python train.py --n_layer=15 --d_model=128 --n_head=2 --n_kv_head=2 --head_dim=64 --d_mlp=448 --vocab_size=8192 --activation="geglu" --norm="layernorm" --norm_place="pre" --norm_eps=1e-05 --positions="rope" --rope_base=10000.0 --rope_fraction=0.25 --qk_norm=false --attn_scale=0.125 --bias="all" --tie_embeddings=false --parallel_block=true --init="trunc" --init_std_qkv=0.063 --init_std_o=0.063 --init_std_up=0.063 --init_std_down=0.0 --optimizer="adamw" --lr=0.00266 --beta1=0.95 --beta2=0.99 --weight_decay=0.048 --lr_head=0.0085 --grad_clip=2.0 --warmup_steps=253 --schedule="cos" --final_lr_fraction=0.0 --batch_tokens=32768 --seq_len=512 --doc_mask=true --train_tokens=255500000 --steps=7798 --dataset="wikipedia_en"
Each number is 200 + 20 x the weight over its row's rms, rounded and kept within 0 to 999. Layers, rows and columns count from 0. The size before them is the row's rms in percent of the matrix's.

# layer 2 MLP down, 128x448, rms 0.099, rows 25-127, columns 168-223
095,198,185,177,179,209,228,199,210,190,161,201,193,171,215,165,193,180,198,199,228,208,156,190,198,187,239,197,223,199,235,197,182,211,165,198,176,201,198,182,208,206,230,173,199,193,210,229,217,213,201,157,178,149,202,188,204
098,188,194,179,198,224,180,214,223,187,221,215,232,207,242,182,212,212,217,192,238,187,202,207,204,162,165,234,235,192,171,165,178,167,191,166,190,165,193,181,169,228,157,198,206,213,207,193,191,228,213,187,218,224,205,206,203
091,215,168,218,200,201,194,203,185,199,178,232,181,194,209,198,202,189,206,199,210,190,218,193,185,215,193,200,233,204,177,176,182,202,191,176,224,177,158,200,213,159,198,198,144,221,193,211,214,222,173,181,200,228,198,203,190
225,212,209,236,222,206,187,164,202,206,220,215,191,195,211,187,204,197,227,194,219,177,173,163,204,211,204,205,169,200,173,188,185,199,199,224,202,219,173,191,180,193,223,207,183,155,193,196,184,183,202,196,190,242,168,176,191
093,234,181,209,214,194,169,207,199,217,222,188,197,202,199,202,191,230,200,224,226,193,222,195,198,197,213,188,193,212,171,174,177,227,174,186,186,235,211,255,170,226,249,197,241,189,197,213,174,225,172,204,224,171,200,211,183
104,183,178,214,160,145,193,215,202,215,189,208,182,198,171,191,197,202,196,217,205,182,187,223,194,201,237,234,212,172,215,198,203,202,168,223,195,213,231,213,207,209,175,230,192,240,213,158,237,198,203,194,214,199,224,209,213
098,215,244,205,217,229,211,228,193,202,173,194,191,191,179,196,170,177,205,165,182,247,182,241,207,210,196,195,194,184,217,244,204,216,236,199,198,185,201,174,225,221,208,180,190,226,237,231,138,195,185,217,149,218,220,184,163
101,196,204,179,195,201,176,191,189,210,180,207,205,176,209,211,210,203,227,173,175,210,194,187,180,251,199,181,191,210,198,206,180,183,187,218,179,176,175,187,193,209,226,220,174,193,224,203,159,168,213,194,221,207,170,208,185
096,191,206,187,177,207,212,200,191,174,179,192,190,181,197,236,207,211,215,182,231,191,195,169,232,200,198,175,179,218,205,172,183,234,198,189,230,189,222,145,174,208,212,240,187,188,159,215,216,225,193,200,234,195,172,162,202
091,191,192,171,230,235,223,231,188,191,190,175,213,210,204,204,184,181,162,205,210,196,196,179,207,213,221,195,184,217,191,169,184,192,225,203,218,216,213,238,208,170,206,233,202,221,218,181,213,232,222,204,189,199,218,178,186
101,205,205,183,175,209,198,236,185,190,179,194,181,231,185,228,188,189,183,203,241,224,175,236,207,195,209,193,202,172,222,203,216,236,232,184,187,179,201,214,219,206,220,201,202,244,178,189,227,220,243,227,209,200,215,220,170
103,199,183,190,194,213,202,188,189,202,199,214,191,224,230,216,198,205,217,218,189,191,199,176,183,214,166,185,194,192,223,193,194,162,175,169,211,206,231,204,164,224,229,225,157,180,171,193,207,200,217,195,223,213,176,192,212
099,239,186,200,195,176,165,208,207,234,172,167,205,185,192,224,205,209,213,203,222,206,194,213,186,172,173,196,214,207,189,222,213,201,214,197,178,217,194,224,153,186,181,236,205,210,210,213,177,144,196,206,213,168,206,232,178
100,194,216,201,218,207,237,202,174,199,225,185,186,216,192,227,191,183,209,223,195,190,173,215,202,223,180,235,190,245,191,188,198,202,196,150,211,222,216,214,193,192,218,193,167,179,203,163,213,183,199,210,212,198,193,187,196
096,194,195,237,191,155,190,174,220,205,184,248,200,175,222,179,240,205,184,232,180,221,217,183,189,222,187,194,217,211,177,156,196,171,207,181,170,192,194,194,227,148,180,190,190,171,254,193,220,237,222,210,189,195,194,204,196
094,231,211,192,229,179,232,178,194,191,182,234,207,177,206,195,209,191,187,229,213,206,193,214,156,174,208,202,201,209,159,203,221,216,181,187,209,194,186,216,218,226,215,189,207,212,188,194,169,223,209,211,207,207,209,211,192
095,208,187,184,209,220,185,181,230,235,174,208,244,208,238,200,207,198,199,213,167,198,194,200,214,192,152,199,196,210,219,179,191,177,208,190,205,180,200,188,216,209,207,177,192,183,180,195,191,217,205,185,206,203,192,197,227
103,193,197,197,181,177,193,233,187,191,211,184,185,206,174,207,228,189,181,190,190,199,151,221,203,210,243,214,228,187,198,227,237,209,179,214,179,179,190,229,188,190,175,206,230,222,201,210,202,194,212,197,248,186,226,223,207
092,212,171,203,228,246,198,198,185,167,200,213,186,202,208,197,157,184,170,228,192,227,188,229,212,201,222,214,208,224,239,207,203,217,217,172,192,227,244,185,186,197,189,193,173,231,184,215,216,180,202,204,190,180,221,226,185
094,177,196,191,179,172,222,211,232,205,224,185,190,204,195,195,228,194,169,193,198,184,227,211,237,218,255,244,201,183,202,208,210,216,178,208,210,201,200,182,239,184,191,200,242,215,215,193,218,208,190,222,205,201,222,217,224
100,186,224,177,169,201,217,230,200,200,197,157,223,229,186,212,163,216,209,229,233,218,216,219,245,175,201,224,201,220,215,221,227,193,222,203,196,207,211,210,199,202,185,184,208,196,241,174,200,214,232,240,209,211,233,208,209
095,195,185,218,194,207,191,218,204,187,182,185,196,198,235,211,186,200,206,171,204,192,200,207,203,176,220,210,221,190,239,192,200,207,175,177,210,190,199,174,188,213,194,185,155,192,180,173,192,140,207,184,219,173,197,195,231
100,208,206,196,221,224,221,205,162,211,206,170,195,181,187,186,176,211,209,231,169,212,195,213,211,167,192,192,216,213,191,208,189,207,207,193,205,207,188,212,189,199,204,230,214,206,185,212,223,180,183,188,201,205,204,216,199
097,207,201,219,192,191,224,192,239,203,182,207,217,212,220,201,189,185,166,165,186,209,214,200,200,193,170,212,213,185,186,211,186,216,203,251,201,159,204,212,193,194,203,210,221,180,240,205,186,223,195,224,172,193,203,178,188
106,212,205,183,224,196,247,212,176,197,243,189,192,198,165,199,195,224,245,198,212,207,197,228,204,176,157,223,173,229,150,201,213,193,214,189,197,228,184,247,219,169,212,218,226,221,199,192,181,184,157,178,213,184,210,220,181
090,204,196,202,190,208,191,210,203,209,211,205,200,196,227,177,136,209,211,193,235,188,177,208,159,190,197,224,175,165,185,173,203,237,175,198,225,242,239,195,223,226,221,157,204,196,181,195,203,196,210,208,178,207,192,192,244
110,189,162,181,229,204,202,213,188,201,179,163,204,207,197,227,171,225,194,171,220,196,209,232,194,186,206,226,203,176,221,214,216,213,193,207,231,178,188,193,244,191,177,193,223,267,187,191,241,228,204,215,207,182,228,184,195
093,183,221,164,217,175,191,198,175,225,230,166,178,198,186,227,200,202,179,211,204,197,233,176,197,214,208,201,188,197,213,204,236,220,220,215,215,199,176,188,208,172,195,209,197,135,172,200,239,215,218,206,209,182,179,173,206
104,244,211,169,179,202,189,206,242,211,224,242,182,177,182,149,203,183,186,222,174,231,184,229,175,167,215,175,241,210,207,205,217,218,191,204,188,195,222,221,213,168,185,220,220,245,210,193,202,167,204,200,230,188,223,226,216
099,190,214,167,179,195,209,216,197,210,237,198,194,172,219,226,183,199,235,218,183,228,219,206,236,195,218,218,203,180,208,207,247,221,244,206,196,173,204,197,220,192,216,191,193,214,218,176,210,198,221,201,200,179,208,225,200
091,158,197,167,234,180,190,209,207,208,225,200,241,207,196,185,170,192,203,204,195,224,192,216,176,189,182,203,200,231,192,196,194,216,213,194,208,220,206,202,205,215,184,208,184,214,202,190,201,219,177,178,213,204,207,187,196
099,227,178,201,183,195,212,193,196,173,230,227,204,207,185,195,238,168,182,226,217,207,219,189,201,245,179,157,175,217,174,173,190,192,193,177,218,188,167,197,186,235,192,180,224,200,189,207,202,166,171,173,234,221,186,178,212
099,185,234,183,245,189,202,193,246,210,190,241,197,212,192,190,233,198,170,210,167,195,204,174,189,211,190,186,193,161,198,229,176,194,159,220,159,198,215,195,215,179,205,197,192,189,180,223,190,213,220,229,197,203,184,192,196
092,218,205,214,202,248,178,190,184,228,190,205,184,188,217,178,197,219,224,193,199,182,209,189,183,199,180,174,201,247,162,199,176,220,233,179,202,229,206,215,206,193,180,204,171,185,182,214,234,173,229,190,191,209,204,162,200
095,191,199,199,182,177,156,181,207,177,228,200,184,194,213,204,201,220,202,184,216,186,171,189,210,228,197,175,165,182,195,242,200,207,214,216,199,183,214,213,182,142,232,210,197,212,179,168,196,187,206,188,184,201,212,216,212
096,199,175,180,202,206,191,228,216,173,212,220,208,182,199,192,222,176,187,169,217,206,180,227,226,161,245,199,190,178,206,234,232,205,223,211,240,231,261,217,215,176,165,196,228,214,204,193,163,187,184,231,196,218,226,211,164
096,226,191,221,184,181,168,213,223,213,180,186,188,235,196,160,217,202,194,206,161,200,209,193,200,219,220,196,198,197,210,185,187,209,176,236,216,220,208,199,194,224,168,180,192,189,154,201,223,184,233,195,203,201,189,212,162
112,178,209,231,171,224,240,235,168,179,218,160,223,203,189,194,205,200,177,185,208,207,200,235,194,219,223,191,226,209,241,203,215,236,216,199,207,209,179,227,238,178,178,180,234,246,184,203,203,207,219,184,228,190,223,215,208
100,179,190,231,190,228,197,206,195,202,173,190,224,185,217,214,187,179,222,210,209,198,195,177,163,217,198,180,193,192,198,171,175,195,212,205,171,202,188,205,204,192,201,211,178,202,170,186,181,193,161,200,212,201,185,195,240
104,170,218,176,202,194,198,214,177,237,221,205,198,222,216,199,179,215,183,169,199,217,223,190,226,234,175,211,210,199,240,207,204,189,216,198,157,192,191,174,232,204,195,185,203,175,179,223,208,201,195,204,202,196,212,214,171
096,169,190,193,206,172,227,201,206,193,205,215,215,179,162,203,174,198,193,216,179,206,191,214,183,228,225,217,204,238,224,239,230,208,198,245,168,211,190,213,195,210,192,212,201,225,205,217,213,216,214,203,274,193,216,200,204
099,219,219,257,221,200,206,189,166,231,165,180,233,185,179,177,210,226,195,193,217,197,193,209,173,221,217,218,171,132,166,212,209,188,210,237,181,206,207,219,211,187,200,226,237,200,215,160,171,223,160,175,197,176,197,194,182
093,179,209,180,233,197,179,170,226,206,204,149,162,198,202,204,211,219,162,195,181,208,189,202,190,172,154,211,215,193,200,200,207,210,215,234,229,225,178,227,195,172,207,181,244,202,214,153,197,179,199,184,204,204,194,215,187
096,229,223,216,215,220,199,214,211,226,230,178,202,237,168,202,205,180,184,166,195,193,226,199,239,216,176,190,194,227,181,201,212,193,202,229,174,163,208,211,208,196,197,186,157,193,209,204,180,155,223,202,196,222,189,220,197
102,172,171,181,187,186,224,192,211,164,190,183,189,191,219,211,192,169,191,198,205,193,220,202,172,222,171,160,206,178,192,178,211,231,210,215,243,139,226,197,228,201,198,190,190,198,230,212,173,219,185,220,206,174,217,198,229
095,242,200,203,196,180,221,192,181,190,229,211,189,187,176,227,204,225,206,183,224,239,173,198,183,202,247,198,224,211,195,206,202,209,207,187,225,196,183,168,212,194,199,242,224,193,236,262,204,196,211,195,204,189,203,193,222
108,203,203,190,215,223,158,175,197,171,181,197,204,208,180,217,212,208,228,223,193,173,198,193,174,202,173,222,182,202,197,186,186,192,182,166,220,186,189,172,180,203,182,189,204,188,200,186,189,159,203,217,153,210,168,177,184
105,208,185,177,213,218,202,243,180,191,172,188,206,200,206,186,226,187,166,159,208,189,191,194,239,221,195,229,203,237,201,218,208,179,201,236,215,228,187,204,204,239,173,189,224,217,173,221,222,194,183,200,184,222,194,207,218
105,182,201,207,210,222,146,180,203,217,199,188,201,246,219,176,208,227,196,189,187,145,209,195,180,171,188,212,188,202,192,209,185,179,220,207,215,212,175,218,205,204,210,200,194,156,203,222,217,185,209,189,186,212,178,179,204
092,209,251,188,215,190,172,163,162,231,212,237,196,197,217,162,181,229,199,199,185,206,221,193,222,208,196,192,197,220,178,217,231,217,206,213,208,200,165,202,211,157,190,202,216,212,167,199,177,210,177,224,222,176,201,193,171
094,218,170,176,210,170,210,202,172,221,197,219,199,205,193,173,188,224,197,220,193,191,207,193,195,182,166,179,183,232,230,216,202,198,216,177,157,198,200,236,204,196,191,212,204,198,198,202,189,193,195,187,209,209,212,160,198
096,212,206,222,171,202,182,191,231,199,213,220,229,207,208,257,222,205,207,222,164,201,186,171,193,238,233,184,201,193,176,193,185,247,190,174,203,199,203,161,178,196,243,191,228,164,188,205,206,171,196,234,184,235,185,186,195
096,250,213,228,220,237,188,195,204,210,173,223,175,207,235,209,219,177,211,208,201,185,189,214,171,215,198,195,209,160,180,224,209,188,189,191,257,161,220,174,193,227,200,214,241,209,217,218,179,198,221,209,187,221,198,204,207
104,190,197,224,217,159,165,182,244,170,170,200,184,202,190,178,199,214,218,180,199,189,228,170,179,221,221,229,180,196,191,210,182,150,213,230,219,208,171,201,192,211,244,237,201,190,193,192,188,186,200,180,201,204,182,162,202
094,215,228,172,182,172,208,209,197,181,175,201,207,184,180,231,228,202,188,197,218,200,179,216,211,204,203,192,196,190,216,228,215,181,221,179,161,151,232,180,207,223,155,203,213,195,209,240,220,231,193,195,200,191,199,250,197
105,171,164,188,235,166,209,166,219,212,219,241,196,215,166,176,210,195,217,226,252,205,217,177,216,186,212,183,185,202,187,163,203,175,181,172,230,205,218,166,201,196,216,212,195,181,184,160,186,151,212,202,241,218,163,193,176
092,221,202,233,225,234,207,242,174,204,201,226,236,207,206,209,175,185,187,183,190,179,197,202,234,192,178,194,204,186,230,152,207,201,174,204,166,170,198,209,181,206,206,185,212,184,190,192,173,210,187,226,197,185,212,202,209
096,196,183,202,206,197,178,177,208,159,160,170,241,194,175,241,160,193,195,195,183,212,194,211,202,210,184,209,199,190,229,227,208,220,214,205,201,192,186,205,190,181,231,202,184,216,211,205,215,213,217,255,198,215,219,195,187
101,236,187,218,170,227,233,213,188,199,249,205,189,180,178,199,220,216,186,173,212,231,196,210,200,199,186,182,180,177,208,162,215,175,172,212,190,235,232,226,198,211,229,218,220,210,209,179,209,235,171,173,182,199,208,212,199
094,201,191,215,181,183,216,186,166,206,197,163,197,210,185,220,209,192,181,217,221,184,224,187,183,219,221,219,198,221,205,209,144,223,164,202,220,204,160,203,213,202,192,220,235,177,165,182,157,184,208,182,218,175,196,190,163
101,167,182,203,204,224,167,187,183,198,178,196,184,193,177,218,168,240,233,196,202,198,212,195,207,185,177,237,190,194,184,224,173,208,203,188,216,205,188,171,202,195,209,159,169,177,194,189,194,187,200,208,201,198,191,199,210
096,233,209,206,200,185,174,187,188,186,189,202,205,216,239,201,215,217,237,177,221,200,212,204,175,224,170,211,195,193,183,192,187,196,178,196,197,196,207,187,203,174,188,184,224,175,216,236,185,221,187,175,201,206,184,181,180
112,211,201,209,223,191,175,186,209,188,210,231,185,197,215,195,218,198,187,204,192,194,224,180,207,216,194,155,219,199,163,167,170,183,222,209,200,205,181,157,196,210,210,190,207,187,231,212,207,206,229,202,162,255,182,192,192
098,225,212,200,182,225,199,217,184,181,210,201,181,200,233,198,195,225,200,195,213,225,188,219,227,239,179,203,227,187,215,213,200,171,182,175,204,190,176,225,187,183,244,229,219,203,168,165,222,195,160,186,189,189,213,202,193
093,213,145,232,201,173,197,188,200,226,180,203,201,250,194,179,165,195,217,227,191,210,208,221,266,210,201,208,196,168,184,211,207,228,207,180,182,198,218,207,208,229,181,243,184,191,205,224,222,190,185,226,222,222,222,220,206
090,167,186,197,240,204,201,206,198,199,201,211,173,192,215,224,211,179,191,189,222,224,194,196,204,261,238,151,178,183,187,189,201,169,196,183,213,226,203,190,203,185,192,192,201,201,196,196,210,212,142,254,190,188,198,206,178
095,182,210,172,172,237,202,223,162,200,229,202,201,222,217,192,185,226,210,179,186,206,184,223,229,220,228,231,215,159,246,203,186,190,213,229,217,253,200,167,215,198,177,166,190,200,178,189,200,203,194,153,193,209,188,178,236
100,159,183,197,211,216,185,219,221,153,191,205,188,194,214,211,195,189,208,214,200,145,195,192,167,184,165,206,230,199,197,216,203,215,176,206,186,149,216,187,189,181,193,193,229,212,180,206,211,218,212,212,174,210,215,198,217
106,209,206,199,212,178,248,206,210,174,177,195,211,210,183,172,203,239,247,188,190,220,196,185,200,193,217,182,189,206,167,212,185,178,170,188,214,204,202,192,205,240,185,186,223,200,233,194,188,188,195,205,158,208,180,165,232
116,203,215,214,172,175,247,218,190,214,180,191,223,189,199,204,156,229,207,201,233,250,201,227,226,193,223,198,205,212,222,205,229,203,231,185,213,189,208,197,226,201,200,216,258,233,201,194,178,232,179,182,179,200,223,206,244
095,146,249,195,162,152,194,209,197,222,246,185,183,231,205,212,204,212,223,178,178,227,183,205,206,209,206,192,215,189,217,217,177,238,203,229,194,196,223,194,218,209,210,193,236,212,186,189,208,220,189,201,246,195,195,199,209
093,202,212,232,219,228,172,174,217,196,152,210,195,177,190,202,195,242,223,195,208,208,199,176,196,176,211,180,226,191,192,205,192,198,220,188,206,217,165,194,200,209,194,215,175,189,190,180,198,168,211,242,187,184,214,206,191
100,211,207,178,198,140,207,213,196,184,159,187,220,213,192,192,205,200,193,176,175,205,207,221,214,180,200,206,199,203,194,207,206,197,189,213,195,184,186,218,211,201,232,183,201,216,225,225,182,200,197,193,212,205,208,194,219
096,221,210,197,206,174,192,230,210,211,233,238,230,189,163,196,221,193,156,197,157,209,197,174,204,201,184,206,198,198,227,210,225,166,179,168,196,213,191,198,191,225,218,225,184,194,190,214,194,196,214,227,186,228,194,184,215
104,181,218,216,225,182,197,209,194,172,230,206,200,220,179,249,240,185,198,188,181,213,223,174,202,212,223,163,161,193,185,173,202,206,213,221,221,202,177,171,180,192,194,219,218,192,191,220,193,223,213,185,193,223,166,189,206
096,239,190,190,164,189,253,214,165,225,229,209,213,183,212,199,202,220,216,204,199,208,203,212,205,165,216,248,204,176,181,227,210,216,224,201,220,172,205,184,199,197,219,223,201,197,182,188,199,229,199,249,233,184,193,200,228
096,180,193,210,205,234,148,192,217,192,221,184,227,195,216,223,195,188,185,236,218,185,199,185,185,181,174,199,155,190,217,194,190,172,211,202,182,210,188,188,171,174,181,182,157,195,185,215,155,220,223,195,192,170,209,189,180
095,177,195,208,172,186,223,177,207,187,253,210,217,229,197,181,188,214,160,195,238,172,221,208,196,164,198,209,209,193,194,202,213,158,179,201,199,184,216,156,221,186,173,214,186,219,217,161,194,236,224,201,202,182,188,216,184
103,167,201,231,191,206,182,200,196,184,199,249,161,195,200,217,232,214,201,205,161,211,179,196,170,207,178,228,215,207,207,212,204,208,193,179,198,192,192,204,184,209,212,209,215,229,233,241,244,182,197,199,166,239,197,209,225
090,213,183,181,202,208,229,211,222,224,200,203,192,205,196,209,188,200,209,185,172,210,197,214,254,201,189,203,216,198,197,199,227,198,228,203,172,146,205,235,184,252,237,183,186,184,215,227,196,202,219,171,175,195,218,214,195
104,212,190,207,172,174,209,189,205,213,215,161,194,219,215,208,208,219,195,193,185,185,200,198,228,218,198,139,221,230,194,202,219,203,209,199,180,231,189,191,196,196,187,186,215,195,215,211,222,170,173,241,176,185,214,210,189
089,143,218,236,179,172,206,193,187,171,199,202,195,208,263,202,194,150,228,215,102,214,183,201,175,209,196,180,207,226,198,200,166,183,210,195,214,221,212,209,156,226,201,223,209,192,200,219,210,174,221,205,195,212,178,190,189
095,220,183,209,187,231,165,199,172,187,179,174,197,202,212,180,246,237,227,176,212,186,188,192,228,172,216,191,213,210,194,170,198,194,195,211,214,200,183,199,221,173,172,187,185,234,171,202,189,212,214,152,196,212,206,203,227
088,196,200,182,204,205,198,194,238,242,214,204,225,171,210,205,225,181,209,190,221,179,207,207,183,223,191,190,199,228,215,192,187,206,196,197,220,221,227,160,160,222,203,217,205,192,240,210,217,205,191,191,200,189,178,229,151
093,222,212,209,221,216,213,196,166,201,205,178,187,226,203,251,191,163,205,166,203,217,190,190,181,197,176,180,189,179,201,170,199,168,179,187,210,220,185,226,210,195,190,193,185,206,197,212,208,176,197,177,206,211,194,172,199
100,183,197,226,207,190,211,195,217,161,209,172,203,195,187,184,231,170,198,202,192,173,211,189,196,201,190,202,204,203,201,186,166,213,220,201,198,195,198,173,234,213,175,204,232,196,192,217,206,209,202,229,226,190,191,213,207
102,211,192,220,208,188,221,205,193,226,198,206,178,209,194,237,192,214,179,184,220,193,190,198,202,214,169,190,202,203,210,218,197,217,235,241,174,213,184,196,194,199,242,181,161,183,158,222,234,171,225,191,178,209,188,206,216
122,205,196,178,190,186,218,232,176,192,194,195,198,184,166,222,187,170,234,195,198,232,202,246,206,203,193,213,208,170,232,209,252,211,212,222,174,174,200,202,220,189,178,197,205,222,196,233,198,205,213,221,183,158,245,244,246
099,209,179,211,221,186,209,194,186,200,228,167,195,203,203,197,213,199,193,169,197,206,233,177,205,188,173,176,202,214,182,201,196,194,219,190,214,185,221,156,183,211,222,198,185,181,229,203,177,220,227,140,199,222,196,210,240
103,174,227,217,188,209,189,205,227,199,218,190,201,175,204,198,212,196,215,220,230,193,192,204,180,216,234,221,195,253,191,182,194,156,217,173,173,208,213,212,204,186,186,184,196,199,244,220,222,183,185,202,179,170,202,212,212
098,172,191,193,167,153,201,202,221,187,214,194,213,191,203,178,204,215,191,225,165,193,175,203,178,213,230,215,220,197,205,212,169,176,224,245,188,173,196,199,185,194,202,177,153,220,197,212,189,191,199,208,213,203,200,206,161
097,196,219,195,190,203,189,182,194,218,184,184,186,197,226,200,194,200,201,226,182,180,221,185,216,184,182,189,209,214,222,186,198,220,191,267,169,206,210,220,206,181,195,202,211,199,207,175,195,216,220,179,205,204,193,169,193
092,186,213,185,223,175,199,194,172,237,217,205,210,189,177,154,229,153,181,212,181,201,217,176,219,217,209,195,196,205,175,240,203,163,192,213,160,218,195,189,187,168,222,191,246,201,221,218,199,224,177,197,197,209,188,181,176
094,205,193,208,188,217,225,216,208,201,175,188,207,180,209,205,199,158,201,197,162,211,210,179,217,157,184,155,223,219,176,208,196,192,208,211,218,218,205,226,195,239,185,176,201,204,202,206,175,237,181,223,239,174,201,205,175
100,202,201,213,193,226,197,185,187,227,212,220,231,231,212,218,217,179,203,236,216,217,199,204,171,192,204,196,162,211,208,211,195,172,176,176,222,198,186,155,173,237,182,177,203,194,183,226,180,213,200,178,200,193,187,194,246
092,216,223,164,222,201,237,204,210,224,179,205,194,158,164,223,179,202,185,176,208,184,211,206,174,183,218,183,183,226,180,173,195,215,188,218,212,161,190,217,215,194,191,203,197,231,227,198,186,198,180,191,183,214,199,216,228
100,174,206,204,169,199,199,237,198,170,178,179,229,201,210,213,179,197,213,212,216,208,182,237,199,164,203,200,178,206,183,198,248,267,204,191,217,187,214,207,210,205,168,228,231,240,176,198,229,201,203,162,221,188,219,244,207
102,241,219,202,223,192,172,178,261,178,200,218,170,212,185,189,202,207,222,195,174,200,200,205,211,196,171,244,217,206,193,202,155,195,227,184,211,217,196,208,186,192,222,174,208,175,180,232,202,238,161,206,198,200,171,179,203
095,194,178,200,211,194,217,211,190,263,198,182,224,238,172,209,214,188,189,202,202,202,200,207,197,204,164,174,205,249,246,204,201,220,202,204,190,167,199,165,197,185,212,214,196,202,206,190,211,173,172,231,213,179,210,204,223
092,172,176,163,221,196,203,180,220,224,194,208,219,189,214,186,156,220,207,179,178,193,238,182,193,196,195,203,205,205,169,209,206,197,189,193,170,192,245,230,197,176,216,184,193,196,218,203,211,182,165,220,173,177,195,205,220
095,137,208,194,202,190,192,205,203,228,221,193,181,205,196,219,190,199,206,229,209,203,195,205,192,181,180,182,179,196,204,194,195,212,206,182,148,244,229,189,198,201,224,183,180,207,211,183,248,185,230,218,199,216,199,199,167
094,161,191,172,186,183,177,188,192,190,219,202,216,195,219,180,190,196,200,225,229,181,209,207,191,182,234,237,212,159,205,222,201,196,153,222,236,187,193,224,187,191,186,192,163,205,203,237,205,215,222,188,178,211,213,215,189
101,177,172,188,203,210,220,210,215,175,217,206,219,181,208,212,200,186,200,203,180,210,194,205,204,189,203,209,186,197,215,233,196,203,221,191,188,190,213,204,227,197,222,219,238,214,214,173,163,204,209,223,241,164,210,202,207